config = dict(
    vocab_size=8192,
    norm='layernorm',
    norm_place='pre',
    init_std_qkv=0.0658,
    weight_decay=0.057,
)
Each number is 128 + 24 x the weight over its row's rms, rounded and kept within 0 to 255. Layers, rows and columns count from 0. Numbers have three digits each. The size before them is the row's rms in percent of the matrix's.

# layer 2 MLP down (transposed), 512x128, rms 0.208, rows 160-209, columns 0-63
093:141102119127108158118101122116150129111130112135160114113126146135162151159129131140092108146172130114142184111123135137167108150127124167131081130155156103147124160155084125123082135177114111
104:172111138120131110108083097094129106164091117107126091138115128107137168129109102104133142106115169130131102097122137115102121121106114098147114157151139161155118133177089142051071166120159126
112:080132109135140158127112140090145169147129145119113133130162103122159148127103129152182128134149121088135122111129165084185144133151118125168115120138127117127115140137133154128117103108112142
107:151117120116117145127160133117145174113149129146173126112166135135117146122155083119161070128107139148163127178154126175107131124156119128101058148150120131115093147130106122139145123152166129
099:142110114135115147139112116133131125162151140152111072129150101097105087153125143064137148148146123083111144127116090099115137128112099160121133119136132164140111167138114134108152164110132109
103:129124115149149111130156124143089140112154125104089122136120169162135136134119142143133129145154140146096164144113115154137180143158166121130128134119123064107139128160059128144113123081104098
089:109130113124132138155140103117110104132117089151128137110109137124170103115131163116097134149128122124093139073137135111180092136101178109159119111161130120111122113161131114114158126121137100
093:145165180181110132123127110071145139110165135146104106107111123164098179095112153128128133111111080112159071137126158113159146095145166145133161126133165153114113148131132091115121132100119141
097:133101142164120152163129128087129174090114082145130132080157147111137120136119158097148071106131111124133118123176148131156100135142100127116093130129122105126144144113164112152119161143134134
111:107158146161129115105145169138112175091110089115107139113091113083118154114120116154172129141074131142102138116118175127116106134104138128167127151138113152093132189147158127157061130123145109
109:120161164156120125121113130125119160119123150111152186133122128145152138115132151101116103136090171107163126111145142101126139146136147117157117101102142165082140114127127113130108154129139098
087:138097106095120143121124122137098109187139151121120127138128189110160150109111096104129147104110178105105159143156111121125125122146111184124137103116099138175069142164111125099155126106137132
106:139130077152114117088094149188139126166121141081118120136125135123155128148136108128172184139114120112123159181148153098129143123113115127102107133153123119148121149104153117099136134125119129
095:108131137094126152141137099122121127156152117102119105116123172128099081117129111135099110148156098130114129129118135128156143141119138156146105127178128162149093064155092131112141105139158152
103:119159139115126122142113150120123094159107150173170113147107115140146144124172130143112133120099119115134173118163089125110156153115104142149124127120112089144094083096181100169159153167105150
088:145164135134145125131106146148139089126133138116179113152123115159112095116103131154150122139117123147104117110134089148186123137086117110128147178137121116126128101122149148135131111109145130
102:095070147137123131138113131115123139125105127147085128146115150136147095173123139152143167072142151099107149113134168117110138151136139114120149124114127152163148149089182153096148131137106099
096:118131126140110124190146142097101127073147153137136110143156187148114166128132135099122149107125091138126107123137134122097144102095116126121111138108143094132118160127106153147143189116156133
089:184104150109091136094118097093152093146108132114157119166117107121119130117132135126129141153118119108158139186159110143131170104130121101146140151126113154104145139141091111076154134085103164
104:159116130117087115143148079129158140112124089112120127151086132180114124127121115159141103088111148111150105116149133143110149099144096168094125130144108174109108119119168117080126142130100126
097:151142069116142164116147156137132113061129177105160107122090099098118123153150153154135118157134145129138133139112119129111118123102134158139134162127095118146101145145151135107154124122165128
088:127098130075123114060163142119134124126130112124127124129143125147152129149130079118109148115175127122131141153133119110130119134158136128112131068116150139104124134118134102116160081138132107
110:103147142051093155086122127143145102113142112107096127139140088115128168134128104169122122151111158102157093140129169122137163118117128168126147136116110101110127145113128086154108114153100101
093:123125145143172118115145109110164118121144164131141148081082114121130103135106165105127126150122135086161151170170139134096126111150112112103149135161115118125152109151132109093124151111113153
096:121117137150152125193138101147116138156107138119127110072112167142143162096132138119115132144151164090117127150131165130142133093106116156152182100116192112148127133163131158092109150116170105
099:104125130105141117126174138099095142127115152128061139116121160112124106110132132162173118093119131129090094100140105138181093118127109147118141139125139121104119091136095113108131158126114134
095:105134133161095141121091102135136120146120149120091106164110141168124132172152113140122154129108135104124154117098126123139124131118136101126146101185143126137133115117172155066114164093125116
105:112100083081150113083150114133158169118159152099135103099146095118139125127111152127128174108106135105164135123130122151136160113118098131121169114168142105153145144125094122078105099102121130
100:114120132187091127048152113149149144104127129159157126124131087125102133175111117133088139132136104124155128155149138149132108141123160094100165117160118115123109133123083164154129134152121084
097:133143115108152110131140121148108118134156102086095136111079147127144113156102137141114163133133111133186153157145082104119123111120120116100152119164141119123137136131089145108127136150108101
098:086131149159128168078082117101164089126160109122123106094102104110119162136110130148103135113079120112125132103136072125112145115137165119134138146112153161132138131133127152129138165161121133
093:147148151104135165095150125102143162167156133125115125174120118167133158118110139116137156150127115132127130157140120167123141138136161180113112080120108119139069123159114105132071134144109115
098:128137118158134117131140149116134138120087174092128109123181120098142164152137131109163134119130159115067170134136124155161129109110110119140122099143145105101141092089123130131122132133129101
104:150125146131111172129124117127178157103128101156119100141125141175130106147144152106147155113161112096137140166118162124080126149114134119144133132158101168168122092094119120124143132149125165
096:138129094080112151141090157138155140142110177167127120108117084129081161129185123117128155129132139130122138210152096096141116125132116137110142167148125168129132131142120088115120154144142100
094:137150128144106141155087134142166150133108116169152090116115126122128130124136122118109147143092112125111127127144112099139132066154131113140124137144134172081148091129119137083108176131113125
097:114117146126114110119120160132117128104094162107158124119111135105175147137120117118123140116134139136112112122147124131103106137137128069132104148146121092091104086120121134118128172127134167
089:134130130153112181096134142125070103115068122135154120152131113174124127136135141145122139176141085086174148123107114092093105148162112132114132118169139119132116144149120142109144155142124155
098:177137139143102117130117123143147138108124127128132118126204114098136119162109136166117140105126174103121118123135169109145133108140123094143133111122124156142141230151148132109138128140142133
119:128140137145110139120140120132104108140091086173094094169177111122151147118063149136160128128152144128164139119158100155117106130109130092152132135111129116096159152113110140138148162123117091
122:143113092108162129119129137119144082173086137135140146093157150149154129145148129082115141162114085126090117105115079150132108083172103120124109121136100150143144134157135143128101152155141123
090:078143117122144159117165154090137080141116136136128115112121111107143104109103139149168141131137130109161118097118106073108095082105126181142128140115136106110150149125117126096117103131177124
103:099182138122084143127142133049139143147120124140107149168106093106120134142157180152131127147114133181150119156132098175171151154097125095103157154143120110130124156153111140140123134107125158
096:146147129127117126064126158139151120083122096099110092119130168129142147120100138121161131127074126151156114135143154115126119174139167143133132141094084123096095094112125103129094145099137136
104:136145107128094091128082102143127127106114139177128111127113133153127094146090080146182159155136119130125126117130138138124121115136119127152156138149102099156155148148118129144130146123172105
099:123101139108138132125122123089130118124103141138155134086100087117107115117100149175136144159083078117168134092141145083130098113095137145119102128127131119137141128116120125124136138078129075
088:108114114195145147122105146132167140105109111118161157104115127105110098087104123142121142108090149108142118115159135126093114157117097129101130168117129072113116145135116085160142168154145107
098:132124154128121112113162116116181109152143162071099143156091159133125153124109144160133147087105118145111180099158129148147096093116136112125108107140164151132136133141107124139116112106165116
099:124163111175147102141092126165132187097134162117109143111124177146131120130119091126098161099167130118106137111102135147149142143135151119099154152122148143170121121147073134122128117145148122
097:121111121147118153138124145127154123126163099110138125079096137151133142138151118078119126175135081109097146143172143130129127085135183156083138181115132156135130132150129161102124130155158113
# layer 2 MLP up, 512x128, rms 0.252, rows 161-210, columns 0-63
097:149119150117105112145132122127105059130130108165144168150101112139112095147125096082092180138134160140141133146147094126122077148140126105121112155122113104129095129184188103127105128135133151
096:117117129151130128091157114175145140126156149145086072145132165103134137112123125099112132087135129111111068109132147130139119104167159119110129093151138134102153143106118110137149150169132134
095:120131113117104099127159162149108142117098164118102137122145153089100115158115125152134093128150099102136157167149124119160100151131117129133120189192127157132160114131130127203140139140136126
085:142125125142127181165179123135086131147151133123124142177121126125158126111090171106090165171107093091104148109122112122121148096102122186113067139133131132124134142131106139126133146122105126
093:141133118149167134154164108137072122091124120142134122110131085130149180139115130092117081131129083119141149090112153143142160117170170127158130127120082110058140126137133146138157109096124150
120:180162128138118133097111110174132151126096128115120122095119109114087184148115120134154131108136129102103116165150157084093173125185083139145135154100117122140139137123115131138117091150138160
099:145116105123167108149152124146106134156125093136141132152135151105085147163105151147145087160129146121132131125085148136111108141130106115111121091096082128129115143157090181157099159123131123
092:131161117165152142136113148106115147153143160128109113113143097086139111132157142121155122154138117163132108141109160140115112105145122151115134100055153091155114114142145094138159114132125128
107:142142165112131126134125116109105127165128170160134130143138100121113154085103132115097110138148139101111095131155097132126151135123128106109133133079109137105161168130124126150134078175127152
097:158105148123120121115125144064111129156106147137100114147125141135187107089141130103087112120151136121171102164133121142125159121141118119069098119077155150137166132135137129129152126093125182
097:158149155128153113136138135130132144120082140114146136146126120162087149125145115119147133121130121134115061158115119101159169151080105123137118111117149139104189091104109141105121138135147113
097:070159140103110142136147120145125157176121119158110146164158146138100108129107129130105143150149110131151089118105139105149117111145148137064100174139120127068144138145109131118112166119135173
115:141111124136143140185144090139113109165148113162134170098114129146155099109094086110120120155104109136133145135081131138106171151124137136129153095123172159141156137107154146105125135133123119
097:130123154149169115166126179146118139106126123130095125093137120144099146105102136102120134098159128155148105127123128145155108132132143113148182099149168106123124110143095132093096105123146181
089:125128139100128121149124124137123140119113147148117159130145141184112142114107120081139102134114144127081090129147093103110122136117109124126118152074139148149143143145171166132110141118111163
098:126079079159135163115125093103126178164153161109116120121151139139084115127116106152146153150127131135100134146131137131110120187127093099121190131116082134144160133093106131144130125194085135
105:154125122151128136124126089122142133140147143112138129123131110147128129163113084136131169110132120148145108146118138073156162121118127127076113141099109168101201123151159123124102116114109155
104:110088134116170152111171111115134147152139104127125121161127132078116190120146121157146131103124177157091126117093136134129083106117153142120170128112154106137089103091132113161089137163130099
099:123152173147112143109159127151142152114124104113069108114140132160098160122115103138120152122162112131144086076177145161150137119116148160132094145108116156129142107117171150085101112096115135
114:148106146112130088147084147092116119153132153083099127119124108175125105120156120124122130155153139154150146127156150139138121110164107105070119095134144146099109126118110143164144105108126119
096:080146108154150135108091143138125123193176088120154150132107112129161090120132157134096138125117110160134118134144150141122168124126123096137070117138166132119137078135110134149120167105109120
095:137132150097107128145143117145138145108137130116122118096106148160107169081066137094105112170085111127139120144123129159135134104131112145150139131107112160149097119083089067132123112097155178
098:110099137123114103143127092103147112091146126142187128122116154144150133128114135145147108131102146124127192060135106183134133172116084105110106090158148101108135142163117100143126112121071133
096:106131114133111180090130106151132099117160140177112138180124136124118116146106150157107148076101145134139134157124131121125076142106152125130122175187102141129136135125123109109102140156116109
097:159118113121133109131136119140143143100095147121092133117189113154105109141121130163145180115101160104128147118120120173104145177138127078167131142127157142159133089096151123133164122094119089
110:130115098123163127168123139155132115112130120161148140124146112147153129108116130084164113120130098129150133121155119141157134117117133140133102114092140171111156138129092147151115125123160136
094:112127153151115134150130172120118064100132082129136151106129135138126116155133097095108129158155108165120127157130155122158091106143147117123097103111122123150144123095101131144151150131180120
111:119088145156109158128112095139092146124103111101162130155131132078122127158109151118103155145107113147105137116138143150141133143134139137101157130123113126159129130135120141148114099104150139
116:107154158104132150120135146170075098161158168192091174110103127123140117118098150135088164115158108096107151130146129086096129155165116183115142165099149115131171126091111156135115121130106150
101:156087156116113137119096162130122103197111148163147130141122124163141108122102122123144139140144175114112143121127086136114175178106123113143137095120155183124066143090147129130106123148143141
094:133118059123123127130139079131078123152129143117145101110104163127095178099139110184123102114130152129114125141107119098120131151142098129140139113081115059123093135117095146144145126107117126
110:153108146140170129147122129151093136133125094162122146127083122126110162128118129126127125121160160102154091123092134079081123149141135108122130131110106113100146172124136167116124089134132140
110:112146116103076120133118110123105085144109149137139152156140094149152127110104127071090130120113138075119101143136091198133151128156113113131105117089163129162124096150142123148139106087142080
096:155171195132093119156137148110098115150152114139101127174094159104150141119133135179173114121127106142128094098101142062112115126097121128138105137051147103109110143143107123088146140136113124
097:098075144138137131138154129094147173145127129122112110137118150150151119072099150186126133116115160117116115139171096146143091175100156091140142149182117098105135131168110129121170111147132130
110:150133108185130116142153153148128119132112090158140132148122103137140147117099134123137100179116099105141105123108140137122105132100089122187131097105129137179153139152097147163142113083107101
108:139092122104125113142115092106141160133145157064097094086118151108127126141122143097138167095092143157109140135128174146126135136119119113124164121151103161145133107129177115155118140159141076
097:108124083120133117114155166130147168119161150114108160120108095141090108119085131143173130104163135184141102129136126128137065135138134076112119113150110110093130085145133127158119123172147154
099:146153156114115126111143119170123139138146119122109189109089168112104082136124138095117114120079137117112095139108125102121100180137136087133098149158117115146083086154149097114118159114132118
138:170116117138115084145129123097138134155143115135140134109109120138102134132143126154128159139110115135113155149166131121165162136104130183141122101153149139113156161148097122121092096115141133
097:154146107131116078115113130118138139128168102108150132148154149141088108131137105084120164123067086124128135134127131166146175152158164130122134136117114178134176121146122127127139202140113153
107:163129110171139111133089107164095112074140139118121122103109135150152141150106082070140117110175139069129101102127149091114111101147135146149162108138141187170141093118157146126108111151131119
089:114154106133145126171127117123115100126184129138137149136095160110126092140131114154113152126148133134073125126121109119147148074142096128113120129147162155143164124164109183123118104167114111
103:153102100115122159147140106135152141138112134128109173111124144097142145101155151073042109106147131175134161118122131128152111144152130098092122104125127159125137100168101167134130136126123120
100:134166125125145154099086130140052106167159123091088128115147108088142138118103124153122137088162149124147130121108154105127100112090132125116164133152087088109129152092110115159144080168150169
105:143164105122136077123133082172181130118163112121115132076182101121117129134070118123158149134147112079156122118144137145142171150157113134125130153142139176128126132152177142143154164104145109
091:150145129144157109115163122104145109129144135097108140099076133142122130147142112131121157128111103170125125106104137180111106111122101122151109097103174160149088092098149121121165114085066130
094:167119157094064141118111140148119120122126123170122129149097148186128143070089157136132099106105128112135118114114088140119129146136131129124181170136144123122144133070122142160170094134116150
103:061128129102135163153142182111109124143129092137130129160098139133145105122131148208123150116108131142101128141091145151116116136115114137081114139145158102114121150122122108123129107101134098
112:127132133138125131100115147188096137121087179127111129122125103110150163073121154130143092161114130111114125128149109096116106118129136129150131129115130108136154094153121118153141164102102092